{"norm": "rmsnorm", "norm_eps": 1e-05, "attn_scale": 0.125, "init_std_qkv": 0.0347, "init_std_up": 0.0347, "optimizer": "adamw", "warmup_steps": 436, "train_tokens": 107600000, "dataset": "wikipedia_en"}
Each number is 128 + 32 x the weight over its row's rms, rounded and kept within 0 to 255. Layers, rows and columns count from 0. Numbers have three digits each. The size before them is the row's rms in percent of the matrix's.

# gate: layer 17 MLP gate, 320x128, rms 0.138, rows 65-184, columns 64-95
# up: layer 17 MLP up, 320x128, rms 0.129, rows 65-184, columns 64-95
# down: layer 17 MLP down (transposed), 320x128, rms 0.123, rows 65-184, columns 64-95
gate65 100:084127154182092109129191167113135176082085135155084101151164111096057130115175125087161157113136
up65 101:147126127117116148106103131118058106121119119123155108164152163108159130127147127140105154133104
down65 102:137095120099155115084084130136134081127147155150049191130138145108095084125049129120094131157077
gate66 100:171157177124128124099208099074126105133092171109138153166185095100077175110127210105192072132117
up66 088:076137099143144105104132183110178126126150091090108075103113137128135089187167135108119116031122
down66 092:127121156116129145098153119119115132118141136185154137119119174150072136156178105110125126234121
gate67 107:055059109118107120149118127111170187135146138124077124127129119095156093133158145088122139094118
up67 105:129055137132110118132166093044116141144124154114094089123120098166142108100117134136121178164108
down67 107:147140164111111130106155134102126109069135154110205153091153134110146128172117065125104139114135
gate68 105:135076146113156179158151123124079121110057148103097135193135168119162100100166159117155090087181
up68 100:149114147112144141174147154134081110161125083121105158139123152112136090149153122118079097151171
down68 098:122146088136064138159131128113116163127112149114228224135086064179109122133129091151133111143091
gate69 101:139151142136105152106146120177202128153069127039123148093097191148125171125137159095121094132168
up69 093:111124173118095123132130146130119115133113106094120178112126158091112114158094106080149167108190
down69 098:157149116144121128124074074079158131167117127147149094159154130152092094098128147156130126148060
gate70 091:114157080142220126094096179104118146143101109140126136153158144115136098136139124136168073073104
up70 092:145103147152113167137099129097136138134122152153135128117139121130146141147149149101090159124174
down70 093:130118098121150078119098129133124097121140094085114111056107117155164100100065149130118165161096
gate71 101:044085065102157146120157155129110146158126202092110131150142083096110105082124128138119115095157
up71 095:124094151135115149167132130128131100091168146120120101098093131121108121107127115138086149058128
down71 096:107087080148087106127092104125064140175096142114180126151117131135120172123124122077095154090116
gate72 102:089152142095141130174134059195119116102097170135120100134120124121147191172085120161123145141170
up72 102:167100113152088135093167155065119138094139092125144154116120134182107115087109168077142152172100
down72 102:182184083156134134143099106130080136119112122105041075098110167100153122126131167158151160153132
gate73 095:168134167060106173114152085101111143120089164153113127108172073127097131182115105117110138100126
up73 103:094156119204172123165141160119071095135209093128121146211081155128080150095124176141113122087117
down73 097:122132167145086130122162112094094169105140130203016116151151108138091144126056120158107174155149
gate74 092:098084173128125104117126125137133128133153151079117080050154082150121136082126156154157137113150
up74 092:100107131131090120156128157153119099083235089103122136129121154071136102144166102146078114138173
down74 091:152078115090198138153146084122180137101136208118124120150130136157133145106151189080145111141118
gate75 107:150137188122071138157211105134106139148172170126062095159102147176155114152116130135086123114163
up75 094:128095161132127117122114116138142071120125118096135179157131204167126077136098086150072086177083
down75 098:090085139096112070127143120093131135054085107080124123170152126114101094169088107101100161126130
gate76 101:133141070134160134117153095151147106093078127151110099175159151180143108085114143102069180116111
up76 098:173161173134056159162180168086124118159156094083121194118127139122155154172145130148133128149133
down76 100:104141120129123120087141107117155113125127179108072151116072120136126098183107091122107129140070
gate77 100:127170116171068160109147168114156120141041097101103133100124195097152146099229148085103134133092
up77 104:135139176159156130104118075185111109135146129139112104199169103144118084135113107148103104178164
down77 108:155104120105149118132164114163124112142076134087216151111127175153108146113164082109102072150168
gate78 103:115152107155089149065169125100090179120115144092099142082166062143115128156120098113083159137183
up78 101:115101110118137127112136210071091088118131084106130125132172135096123129161161069138142129122132
down78 103:135099148181168162107126166195105048131142056146061172089158204092161139121128153148160133139127
gate79 101:116148121104122173103109099152089075073169091134117152169126186081171112159101087100148130132078
up79 100:082127120146135094154099147088163108168093085068131101127082159162096074103186064160083102119127
down79 100:137128148197086098134148157132115112127165125095168124099126125173118096121098132103132139157116
gate80 118:107149140088194172112161132174122178074144131133096083149166179135120130127175124096161062154174
up80 111:146095090143103125119174118099164138081131117106151094175201139158009197128172110086168095170091
down80 108:163053114059162142187156167118158135061082152127177165132149121136173121127104123110144129099125
gate81 103:108102165085075150114118121089114164106124096188094144096126064050079138108123138127156126086193
up81 104:169150147084141156199115146156093099141079177107139116112094112122183178137107171156151106115081
down81 103:094130182150079141116126103103111095112113126139100157154155127157152150160150129127110130172133
gate82 090:102109120132132146171124156148066117113134124172083166175137148090128129141154175103184092129124
up82 092:123051155134126150187164108090127142153129110133130142154153083139140136084129143155142131073112
down82 093:107141098171110146177137121118053140125144180113159122115129195142108157149152119069105075114098
gate83 104:112143108111173168145170086093130129071140151092123109147182086102072161076094114047087057102167
up83 111:066099162110164127111142089138118115089160186143131142161176105074117153103116167123198080088138
down83 104:143122114147140127140087136180096084141163155152246132142130114148184078151185172125161135156104
gate84 101:142158153088165157191117145202091143133189189140117135109084122127142156167150116146112152140102
up84 091:137169157116079072120091096093137130118113131151106141085143113103176168155151107131080134111136
down84 095:134097074121134133132115188170085141165148059141107111128123174167148129143115097145183106138174
gate85 103:100063111172085153184096146078103133107098154149090146156128134176144091103084202097143166092146
up85 109:139112130098083099110076110162150116174069111120117198136111184135130132118161176113147107115129
down85 104:113136164092133129079082103135161062205075075096194164137223147103088124112114105129108117140139
gate86 094:159052105112184233131130115154095187110100122079086116163162079124073099073128146111115111078083
up86 096:094078161125126144135156156116125108150180113073101119086124132102143105102147109088097099152086
down86 097:091134066109069095129129130164100074101116121089156071148135137103131098155121121074118090099157
gate87 095:149148139066147153127129031140137148120128141055128149123087134120142144124114136107074090146133
up87 098:171196104080177181143141101167136145095092081155128097131139116103114103140100105181142123086091
down87 097:107082127091129159139140132136071138123118126090151099116077091164155185085059143177083124083108
gate88 100:118147117156120174111146135045149197079151136194123141195168146184114145122095144074088138154080
up88 099:110184094137113129135169117134148043107154141133117068137159149090120083169160133114063099152153
down88 097:081058169157147131145077120150112152088130120106109157105162133083102087134052073142108148139071
gate89 104:104146130134093141133092126069144128162104142127121140187126112100181121091145187082121077150115
up89 099:146159138109077095165061124135161129117131152150131067135145066127133091131113161115127120136156
down89 103:091168068133113106131146117164106148166153116159213147147118100139147098132102115173153195138220
gate90 093:119130130139117168071114154117173096154139135117112105100149135110101158133144157089146104120178
up90 100:152161058160099148108098119146153102145182170138123196119060099130106140070102113164137113108139
down90 097:107162111122095102175124116163138147092114109167140123114130161129146158190107119196148075162104
gate91 095:108154137096063150099114211123189104148125142170143092148150107087174138140115136100126143093208
up91 096:109149148112068124088111126133142116103121100083133130122138116107116110157082079116157075122111
down91 095:070124121128151122093115167105126122149169177129110182148113120136126129172150118140088112077121
gate92 111:110140180153151154117175088168075150104068175066127135149103168162170090120163151120135136126106
up92 105:165158162088107142201139133139069137121174119136102140070106118081142151136156062128083138085100
down92 101:122102159153131198105148085126126135144097124109142134110132157138094188109169116112091114104122
gate93 120:134081093101114169062134120100174126123104135094084153144206116163119133116102189073142110115135
up93 106:046172071135118120180123084190108149133083138179150158088103098131079170132139094096072128099124
down93 108:147144050069097131105103092133142091133116131132145121110107140171125139198108098140155146127154
gate94 094:141135085134116149086127134075167122122148140105131104145095146109111144171142135099141121118137
up94 096:102161111158115102060130136112100097127134131175116120162123143122085121143155114091131140141143
down94 097:141157114098161116134105156129182106130023176147168123061131114178162149085152113128067162077115
gate95 113:144139165058078153150125123096187135132117084085114155117134181068177142084158132119152092141153
up95 110:115157118115101104115083077081131125092176137126116059142215140123086174099153153085190075125121
down95 107:142147103137130111098133154081125136108101120115139131153123134116134119154122188145200151128144
gate96 100:153157135152167155095163069163058145112113159108119084126080199080185151134134090107102150137125
up96 107:109071130157129134055135128172126134174096151070108114118084163147143130128112147118086092106157
down96 105:143128126156102108118163104147104084178162088129202155100139136120177117120137150040164180147186
gate97 101:115114079122118128085098144131098121087111171116112198030143094119160141128173070131129131095179
up97 095:081188206108111146088147154091124060130166136152140089098122123129174187179126170104110128093175
down97 095:128068139109108165093152125034158115070126146131137073099103113109110164123148193084117168155098
gate98 097:165135146126128117114117194154090170123083124158113171177129107107138241115115198088131116152074
up98 100:109137146128091153112130135119114162101141133128130174161126103170110136111113146103161156163089
down98 097:129176111094151110130096147113151101178137120054248097100097092111121146130109130125138119126121
gate99 085:180159103107199135176116147124132157110149108116088125167143166112113172106209121190147068090128
up99 093:149116172153112142128103131150114156118167154117122102111138103070101164132121185109140086142097
down99 091:090122134139119087141108126056151141175118115122117129122142174093114062124144181108102148101103
gate100 101:130137198127134116142110094090201184096104161089090109126128130127087104126135080111124100098138
up100 099:148147097166133094105129106167087118150143121120126084140071159140124131112157129170104078112106
down100 098:163098115156128069097131156145181090134168093094134152143097169177135100134148116104131109077077
gate101 107:093140165127171148096136102148055148099112088083120084172159094120090112111175117100140081115158
up101 109:168110177130224126100174110178119125086129090056126093109151116120081150147172123121089104111153
down101 102:172139116086129112176167122124147130086127185129217091132153120142136139132114103079101161108141
gate102 096:087139121133161170168136139181094141160159083096113109109118131139062097112173158117146095087133
up102 095:116166150104110162164132087141089108150110096144091101076115141127160081164126098101059124101145
down102 099:127103105087117103141105110118152150137131173119161138142115128155171136104143124182145100129123
gate103 094:159088117180115176124192131078103131095154123123057080107206083107109131115093148152132149108137
up103 104:119128072108098107123099126129179076129143120162115129080143100103162180122138066101165140133167
down103 104:166122149123153132152122120169170122165178149052030175088088148087172154140138100164120154157129
gate104 099:094188127151133137073144087149071134098154131115123114110128132137042148192153086117117186145142
up104 101:196087142102126139183111089134101094052158093127126091156195148179150121116101097117151098114143
down104 093:129136118152124149085126169123121189149125112177108119120081126126176095133116174146126150139151
gate105 102:117106101114205151067119134194137134105147070091139141148144168076068101170146134092125079136135
up105 108:120139115116167132079101118139123111157151114141143130177161157075060109157176209116105124145170
down105 099:153135083081097141181145142075142100092120176174206110106147113161138191111099112153140128117123
gate106 089:137133180117102142100145121142189114149066115110063120171092130106152152120099147147153105172123
up106 091:183166110166151051160141086148160124176120150112124108143140126127094167103113161126105124128198
down106 093:067116066162138074139126182143129156124101202148063157099141118153167103112140057098150116107123
gate107 096:145101158090170140119134078123075175126097092121082186084181143097137090147142152160183183175119
up107 095:124163118086142117160096159126106159163169144156119125115109138126159154144107151143114103168137
down107 097:117158148173132120105167077118104163153113159181169138180098111157161124197107076132160148153158
gate108 096:104145128144153135096137091164112143140134097175136152109134136119118123110105133062175088090044
up108 099:097144115162117113120176170097160117127139171178150118140134096095082158144147117095159179095096
down108 097:144138129135106143172150132160143100128147177125195115107127114134174135126122128136117163152156
gate109 114:067158113135118191147119046182154179147153130114097086214160079092093128143099139127110117133070
up109 104:158071137093140118071135167150133057142123056122134168154089217136148101096153131143085148130186
down109 109:118091132170163122158147106147166191077146184124119097180152119109094077100109148055129174086198
gate110 107:143089128177094192138154147170113127188131135146092084139127226161070188123168151100098083114133
up110 102:098124179140123147112141134160119134138153154112081132128088203183110113071192149098142122123124
down110 108:086136120100158124118106130092098135103082100145255139158126087138157117129124129127115171112138
gate111 098:153202153105142210135120157161097158084145104149116104121174071138102127139109130056071152098141
up111 097:094078103147117131166133100111136091189112196119139146183108207122144156092155104148155114165144
down111 097:151097100120133201120160173120116133130121123134000143164091150104170172147127146147109165120106
gate112 107:111116130088149115101152139073097145092078102080089162148155162130117114046236145129146119105168
up112 100:129129092154138167160079158121116157139192096175124147106141108094120135113146183107027089156090
down112 102:131159126111098202140155134164075133134119072142135136114112142119131091157187123143124145141138
gate113 097:127172159148089113078137082071080164160200112101094157114123085081112123101145163098090131185121
up113 100:116086080082113175108110157176128151150098203132140175114107137105126177121165121102115102160176
down113 098:164111081079097110121130065126114091110175158135173123092085138124149213096120124136129042168128
gate114 087:113146100121176144049095152123081121159114110203156130124117076128145095108083121097154139102118
up114 092:151173104127139144123109129161100108162154204167132121095160130156152093136098101143125074095110
down114 090:137090196123113131178151091105177151102131093117048121177144129115047132125148193173129163138117
gate115 108:115179130108135102149146122116163122078138158135136055156124184208108175140151064047119089137115
up115 092:051126124104215095187135116136098105109127102182142096126172111155172188126091091117207142138083
down115 102:104081131146099130108077112129153160123098102128255204157093093099111082170104148139097196107146
gate116 102:132154101141144122166154067197102198120166125072101088089138128129084125112142094137156065171145
up116 100:123118088137134148080126127144129062113095160145124193149124144157046127119139193130192156117100
down116 101:121112172066114122156126094117139113052097096101208135150141132124096120136092089088136149141137
gate117 105:156131135122061141077108126100114158077096140125088157109158072135106146156089098073077166180126
up117 102:148173160076162168093137153118114152153164089081120139153118127167179152078168161113141100099123
down117 102:118092147124147194190144157099177094126157157126038129070142110152112165130135135077102127189146
gate118 098:061153097102113097157132124122143128086106031123066176149139141062116205152083128132099170115120
up118 098:102087143056066116092159120101108087092083142169129084134147135119155116143182198108147155109168
down118 103:177166110151198111143080107167188120120118144093155051109132169114131124136121118130133177121121
gate119 093:134082150132138154093111117110081127136120072119096105137135165099171174085131166082112102163096
up119 099:090114120112087100183127156191155115151108084159137142093075110114138126075110093101081168069134
down119 100:105127124179161111087166115131161165158164100101098118076072123107130143134110119181164099120058
gate120 096:110127164174088153157241160089110091117145124119124077141144212111140138178134144098115147085149
up120 099:140146171117131106133169119068131145114123127096093102127105179164181085145118133118135138144093
down120 101:129114133119158141094194137125121146150126125133145126125133094139120148186098144159090135132146
gate121 097:073181120135147155073118140158046150128155077159101174128128114099114125165103153104087198124100
up121 096:104158112160088077092126109108123138159061135155159111069167096112066146126150148118170102159139
down121 098:188159148128144108151150129141120073107135153118099148092090130161121166117119108152180126117159
gate122 102:134176112144106134174114135152139123105114081095107112181198112122124148133135035119104093152180
up122 103:174113116107159149180146087118117118152178124105107109133129155105105155206131138133157074120131
down122 102:121142110155086059172111122103161129174183119178014165107121139145165178102104162104106112105102
gate123 093:106158144132064121151156152046172133093082193129092117111106086147123184075113126101132153122105
up123 092:138164135093171152105133124194132115131117154126150134182142152179126073130079077101159083146093
down123 095:143107200101096111166110150098154119078096199151064164141094125133125130105104086111111097132111
gate124 102:107104118133096151089140106118073175129141155183113114116080096119110183129157091122066111168147
up124 102:107072082127188134145122109164063145149104110088146086140132165144134112087167156114120110145129
down124 104:125167062113150140092135121098132065170103110140145165088114079127104121068181144114170163123127
gate125 098:104122098158189138113141150159166153109107121109119075213134162099102111018083149144134098130103
up125 095:120134165115176142110163166129124145133094147078121098130105123164198143165161112129150101116113
down125 094:098126120160185174093169105109113152084124154094113057149132130103067142090113189109142108104062
gate126 110:148180181108103120156197102113147099105104162101092116107140124052139158152152077118120113173203
up126 107:136167166111115121107133176102056111143091136139144118134100134140176105106115147172162139183174
down126 110:118122096115122118065166118155185125126098094132218107152110130178167156137150124149094119106163
gate127 114:116153066184121126091154146150115149086137120146081124124128135132095112113154096100193103168113
up127 117:192155173106203155165107092156137159112135108083147146108155103146120175089129151126102175109108
down127 110:149155155136184142125086129115142154107139106075098095139146170099127134038120186149187149140146
gate128 098:183107099163159167107199117106093121165166058124032096122176160111123115112137125145130144147128
up128 102:113146158098098083183103144102151093103131086116159134117141050123139100131127107133119150106154
down128 098:127121155159138099129156111120099118152175102114024127118116161133107126144082135150137116113110
gate129 091:179171169152087140168116105150151065180090147098105112101097163114114126154093163081178097082151
up129 095:097134177131130127147121159140170136124138076150120116109155136087140187173115106119129202056118
down129 099:150132125093196132101111173176154122157181104162137144138132086142126148144137057152129125123126
gate130 096:133122101126091133044165137100093137062137143174082144137193092144085124138139143110148143132174
up130 099:145198127085142097124080129101196085164133109116131183179143094103174136056117139125080142093136
down130 100:189163135149128110133111075102157115160144133153056135157122143093089145165131130099078118162129
gate131 098:140126068136163113120126101055107163119147136125109123147135120170101092111124093095074104150158
up131 102:119071083125182128129140091105075155092192106118122102211119110149101086104105078103094109131133
down131 103:093090156134094139137144172169173129079148074096149087127138106123143114113073118161117116154124
gate132 101:082124088119155164116111187077150121104126153119111117122076151143146063140122108107165129141144
up132 100:066097075152147108085121155083112169140106096082133147087089156165155129143064126135143152097139
down132 097:136187116112137118126073152126163132134165174118126099123112113123213102185168172149149171086086
gate133 094:077133096145150122123166069114148109109081149125106108106100141195054101121119111126127136088165
up133 096:156037096173138118043082166149103118128132166083141166138198129165163108160158141112164098073158
down133 097:096091163086083168193124082104203150080137112153093169127136123113134155154175136103194156111137
gate134 107:093164073182103150083142097169127107101126109148069106151144133099088119147186133145090094165128
up134 098:094091124134082149087174180127152133176144108183112154148093093106112072134133127145131117114140
down134 104:082095080185138172094085158164096143195135115137148167127045152142122116164111108174122141108112
gate135 107:168178099134162156136095162131161166145129198153090112183134064152165160102088145088134122136103
up135 116:176186133153130164122146162066139160131146106165106103147150090100100130121198178089087119107126
down135 114:135156126166081119129128173075145177140170147145203153087122108101023189117115124112130103097138
gate136 092:130144152127144120130054082079064136112158194125113060177157149102155211125144159137086107158182
up136 098:145134067125129179135126096136147174158093105116127090187114169159155144081124129173180174139154
down136 096:133178134121117157145104167120067166158122143167100151157097110168157215158110161150123094172129
gate137 108:202132084138145094109123156145092234112123113164077126117108115137167115135113139116063094182147
up137 114:158114180151054098066138066140132141136113212161122171120089143129160089126133107110104130098092
down137 117:134108157111093119086159095069154083054145096140120144123104101088097066114126125088080145095132
gate138 095:113094147089080111180098160078110144080119247120117102120137096115146175164122113066119109156153
up138 100:134136094128158137144114080189147122161133133106168142127086122125176131160088055111088133134101
down138 096:154106142144111138063122115173132132115115086118100129197140125065173125165105130149153183103151
gate139 098:168139128146107115093109111167141115097108060118108121116154093174131119132141099132097123125125
up139 106:119183115153050117149130128124102179209122126116122177052121116146113163118154083101128117174077
down139 104:137145187131125104090134104140103143080130127169077115056071115170175188103140174133088176102117
gate140 111:116103162117126118091153061155129158152119122134099124145116139156106134104132152091166071157126
up140 099:087076170125142145105138122160171129174203146150131083144126114135131157144164148166103111141189
down140 102:137071096132161092154086154176130124147121159112079158174171149115192138138151083114155168114081
gate141 103:117155052181127134143157131101124127148098135125118160141128099153105185089164098112158083123109
up141 105:025135058138058072127175124133160120158096149137131156164081151099168110144115108089078074133141
down141 102:134071189148124173107203102138107135163149146133087086136114122061127171145112156142093162123174
gate142 105:087140116112070131070101153092166154124130131130079097127158112093117154135125111059091117078149
up142 103:127151149135036128139151132119119129103084151104141135162149069061063146168114147082106090123139
down142 106:166164149181140103133141118139160178150130119098176190139128128076048112144118077164086056178136
gate143 100:063084096123092158097173147145142142153123160149112146129116121112159125109194126093101082111047
up143 094:087138158144063160085134113084137130122188115202114137129127142132110088146112184137114174164108
down143 098:098148148131097110134111144059101152120108098147104143131157100141080083158096129138097127149080
gate144 106:150120140147115183088151137073134125121159110165070188134123127143151093046169171136113147165170
up144 115:114081079124120112153112161110128130127136162134151140119116127153181099131129131083141073134119
down144 120:119143137163108159189129158119165106162139164141105147135136102125152137091201172155156075110168
gate145 097:097194132172147102165176195129196137137098129139109093147158129140120150178133106082081092110114
up145 099:131195129125109087168169086171124093106203148128128088104083102139108165198054143121105179149158
down145 095:221120174110159115128092119128108136160109167120143169117118203136196157097133139164162110123138
gate146 097:087111057137141128085119179104194129089131198137117140173155143142116176124080126089138123106112
up146 094:130121146146133119084092116185082145156092126146133089101099143184114079119105145108119104097041
down146 092:200086092096164108117120172115213170163054140129090172119136099127131145093144116132160084161120
gate147 100:093137127129072151116145158106064127106171129150120147144128109095194154079115133091086191101087
up147 098:096156090138135134115114152187093153104171105122129187094157124162122141120143140108109161152132
down147 098:146095087165153127128144063125130109149185137123230107131145166123113179115142099135134115151152
gate148 092:144180157095189093118141105204150206097058114119096138132145096118179144115152065123130129060107
up148 093:114154112118134123174119149135114126055123105128134094121145182109089143127145164126147084107129
down148 097:149161133131150131121119087148122137124126149105219158064174087095137121134120116180087143122118
gate149 104:042172136076161133168113171142118127143151075142122070134116194130162154149221165142143110087156
up149 096:135147138141145120114152145150182179113114152119133122133111124086143137144090106133089122117102
down149 095:120118167089174085075123077151117079121097139134148107106136149102142122119140137138144085118146
gate150 097:112138125178118098092125157113106164117132126138105182076052116145091079167117105066120168142109
up150 092:058151102176085107102157156127044183122123175130116126112076072149137149210133125174091152143095
down150 097:098116110086135159180145118129219103108140184125220126128149151135153161089135113059119136079099
gate151 106:104112156117105172100122094170089151150030142136113118215153146195159113125098132134161154096148
up151 113:133169086149117049124089099150149155094167100121138102038147141174077093096106134106170062143149
down151 108:135086127085098143128073137143135155138138102143101154164137117079160032113118150150133149113137
gate152 086:145174102129084180093140091069174113142077146144106051173149129085151115139121112097091119110146
up152 091:076148095085097124206122133092163124126113153134135122137073109107134135094111126080087146071131
down152 091:151150173104157207108107106120073142213177113117116141099116103134178101156124190176141163112112
gate153 105:092106076134154175088145123151101080109078188147109153169124143122177119144127100101120126071101
up153 100:156134179141081168140152120094062122118156122091158082103162099140103070192144119205124191152171
down153 108:120189152106145120163089153134171155157112142124081193129120184133186183104114133133125142135140
gate154 091:125105150074088147086093131143116102107144167115114137068120144156101160113144133135158185137100
up154 100:110183100044162142078080151189101137095187130147142131127103136227128146158090094127134096170116
down154 097:150077143129149084155124149063150131116128120114192161132100111037068113103091131103139104150137
gate155 097:145116112211094078151144160170179144166111107145095141138134166216115069125157140102122109145135
up155 101:130133113150112162146117096067127159124173142099135106113123156124095183094159128150139141122123
down155 102:108086148090160099094133115097144111143108131138209154075147124095091142126096143168119111130114
gate156 106:155112122124106181144128202115107111136120212114103097109169096143164190153159154111135108137162
up156 102:128153128082138166177143148130121132123108168111131075108174106132177107113137129145158144067141
down156 103:157173172106162117174158106164158112092103138155250154126124114124123108097068112113124139142108
gate157 115:090131115177098153141149075160134142083101083139100121151195132147092118117107181083154105074138
up157 104:101155109155135089150152109140193125154110111158167098090131132127083142117087141110104107096187
down157 106:127136145103211123092143109146105114221153120095124093163070150126095145130116127181155139128083
gate158 099:128058157089106104103138085093112192124106114103072138191137048117104174117114122144131099116102
up158 102:092176144105141136080144143119131143113139133162129140159156147157125113144124063142094133073072
down158 101:138185079107133162077174118140165140138124099165172109119136142192127152113126106090096131166106
gate159 097:171158123128133120129140173143144158153131100107059099141156158141151152088157149088119113195131
up159 098:134134148054113156168063178137122162153079122083106147128126107095142127096131146058150127135103
down159 107:082103179139130156167185157145148127130118130060124113139118135130113131132082113148114137085112
gate160 085:094139090152155141139181145116197082069143113121116172105192082152085126151142121096174142108116
up160 092:164155136119126142118119123167123112173115161131142188155127132061130127129066118090154151159096
down160 091:100169105135112067129161136143118158083153101096130115115109155105126163142103104098121156108113
gate161 090:102170049146159170132088155100143150150085110119120102167146054128133131137098133135086204145079
up161 096:116115167162121174113134148136135173099112140104117118135121092125117106165139090106077136140144
down161 094:158133110148112072136147171077153102197156080091173108105137195181141139074131125119147116116131
gate162 098:136116154082133174091118096079158168109089193153109151146168078174177124121111101049110089096100
up162 093:094134137192117122110132144059123097126148185120113109135112090100100070096143154149043132132139
down162 097:150139097162119127130159126103126103131149099103142135152126167126114123112142165097098106111132
gate163 102:140136108141078162157151130108160116134108133142084089165176131060089119123133175103075140146183
up163 106:084164140116129108149125126148185108084094182133120142125101142143144136097122157125194152110053
down163 106:158185136103145138159052102119131142130106098123095138156148153164131129104143122091166083184140
gate164 091:157090134168124146141165075121124122146100130064105080146135075086037105110100183120143146117101
up164 089:112159152126055149221179183158121117134137111165129100132183165088119203117130148117124183157141
down164 088:102211165080064145080153126112108134122117039074169090111093152153158158106142107161157115076095
gate165 103:102143169110123128180174138100117111123082125128123136150135140160124175097137159104180140156114
up165 103:124147156099146107156151103098147107131141060116129078150206127092159192154150141108169136196112
down165 101:108100066132164115135110177150128184085121089124196149170181148145143085080125078062125112124129
gate166 097:146128136092129174126132119068087105102048132143122147159166169079187118106130131095139161092189
up166 098:126149080137164093136087128118136083092162097097154070076109153123146159150116054091164176125142
down166 100:133119123125152121105127128111117070105101121158070094170164185100109119093133148125165124086147
gate167 104:113135121105174105102128124107107131154115134184115138168149150134179151104109166129184088111163
up167 102:109126060149104090135150166148126129129065121115165138181098197110118178111135167162150138155131
down167 103:166127130089105120096166127111112180134115126096166135128098126174122064137101177114100172136109
gate168 092:139133109104123176092171137121099097192092130149111135173136140102151197154152182127124106118145
up168 101:155107124075112160129110148046162159115129100176125112096125090101132132156103107107138116145110
down168 099:152114149145120127093135121143132127076099171106089151141140074113150178143097106167135168136119
gate169 089:163178153120060155142196128098117063149107143077107126188133139076192144145167140153118172118113
up169 099:116128114162134111190187097167189165139127091181114143110099112100078104136080085161155106066134
down169 096:086132092089184098088122123127107142140132141162102125148097134149082162154170075131125107126127
gate170 096:102114103188085086128185116149145113129099125053112143110122146132100115135164169113110127124204
up170 104:154118166089177164113128110124155074130102106144154150174105191115146152081104179143119138133126
down170 100:174118142125162112165167215149084079162158096148102117130139112099175114061101145143143118076142
gate171 093:102158129161162178073136114162126160126119151126096121141118122077060150126147085120145171141128
up171 090:141132142136176083115184068102122104110113107077081127098157179156156131082167080095097129177141
down171 091:148161146131121141122091168132136144092137072186160130118153092084156116113140149126156127177139
gate172 094:141144158128137097125098118123161131158104156143124070164137077119133070055090160077145126147092
up172 096:116147133163091100206173108132123104158111167127110084144082077131073121112116123140148136125136
down172 093:113110135142101113088104164102124145122164085126189106171093135137115066134093100152081119123141
gate173 100:147129137117128142126156091106089141078143126142044086158160166156192115129157167158119127181077
up173 096:151114161185140128155144059102104123063129162155066123144120167135104103148135181116157119174134
down173 095:144141132095128159116123146091182096104131161171229152105159140104135103092134140094111112158156
gate174 098:123206109112082150118099146107122191125143184091112157091118097088095151145125096053128123167100
up174 093:140068104129180184108153172148091125055077086158137083164152179203186090119166096128100150115143
down174 096:094094087085157172131107177148142096115078123091137141147107127126121099151108103086116162168136
gate175 099:149118171061113176217170196076128123123145135137111150117124161133195136091153130136069142081129
up175 100:091105098128092125133142135162113143093122163108109116099102152132125105160137081139138174164131
down175 100:153139104093150103146128180104189112096088141120168202120111136142106100092142100083146150127124
gate176 107:155114106143112098131187155113138148100160141133133055091141158170132202082169121093133065132130
up176 097:132091053081135191094097161134146133144129187097144136112095122105134188103128114091143119120144
down176 104:172107110144141122070055142147126050217106122103135165160162114122165080128090133150151148144086
gate177 099:115130147101180176194173103174103157108064089119116122162121138073143131140146074085096144118096
up177 110:142180121147098100157187133130125126106138100136161185137167111123158112145108131115173090172111
down177 109:111202113114093141111124116150129095099177098136158178072143174122140075178185122156109145143125
gate178 105:113154104069161130115120165139126104141117129119110169146113183176143113105179149105170075174124
up178 111:150140141115102108084164046145184104124133081140117112095151171089145113033186081100139143084159
down178 105:108158149111063101061148141052149086144131110121107127123160186106151123143113117143186103176084
gate179 109:106184095140120123133134141155147147127128154164101124167154146178124172082160156077144109130123
up179 101:134174108136126082099121188148190111132129114164133184109150124167116144186123139112127126134157
down179 099:110122032155114082142062095160179122103122138115096190058098106125082067140125091118134114115105
gate180 097:085107141082126144082154188156073140097127126185108157092152089114126110179095139052136111119146
up180 104:156133146171148108131120178157139171121134141157131115108177111113126089143085179114105092125194
down180 098:116140105120188150135094070116149149143182147089090145184156108087089118084103153131124162130117
gate181 094:135180116099134178109109110096135149114136128148146182118161081170139070137121125010157153094134
up181 095:061125146135123068188144096070104113113139128113116107102141193135187158082164116122167130182063
down181 094:139102101119126187078157155179107132108094087120019166178170130137121116127143135160125180122107
gate182 096:134180128149196122149124084184098154156143157158135151123123147140117160105154144094115100130077
up182 091:179102107125104148131151096135144128112088174094114110133116103104126121158154213103105100106119
down182 091:150161129141149122155164093112098111125148112168039188158127199111162140151151108122137131104113
gate183 102:097159110134132127107143139190129167142140093110107090106115089124081093103119066082098097131108
up183 096:128114123172112082129132120081170119142130179144122178175096155087131113149113171108108141141141
down183 096:139070153175110086125176134107156129090087111136082141145143144103146135144160141099139155123097
gate184 100:148129106101122118143185151158098089161050087075109139097120184066163110065162169153148066107177
up184 095:127128187081150138211146112134129129123127139101080131104145164077181135134162194131076087157122
down184 092:124169156110132149162161121121160112091075104125163094162106096174076129149096121118141152122094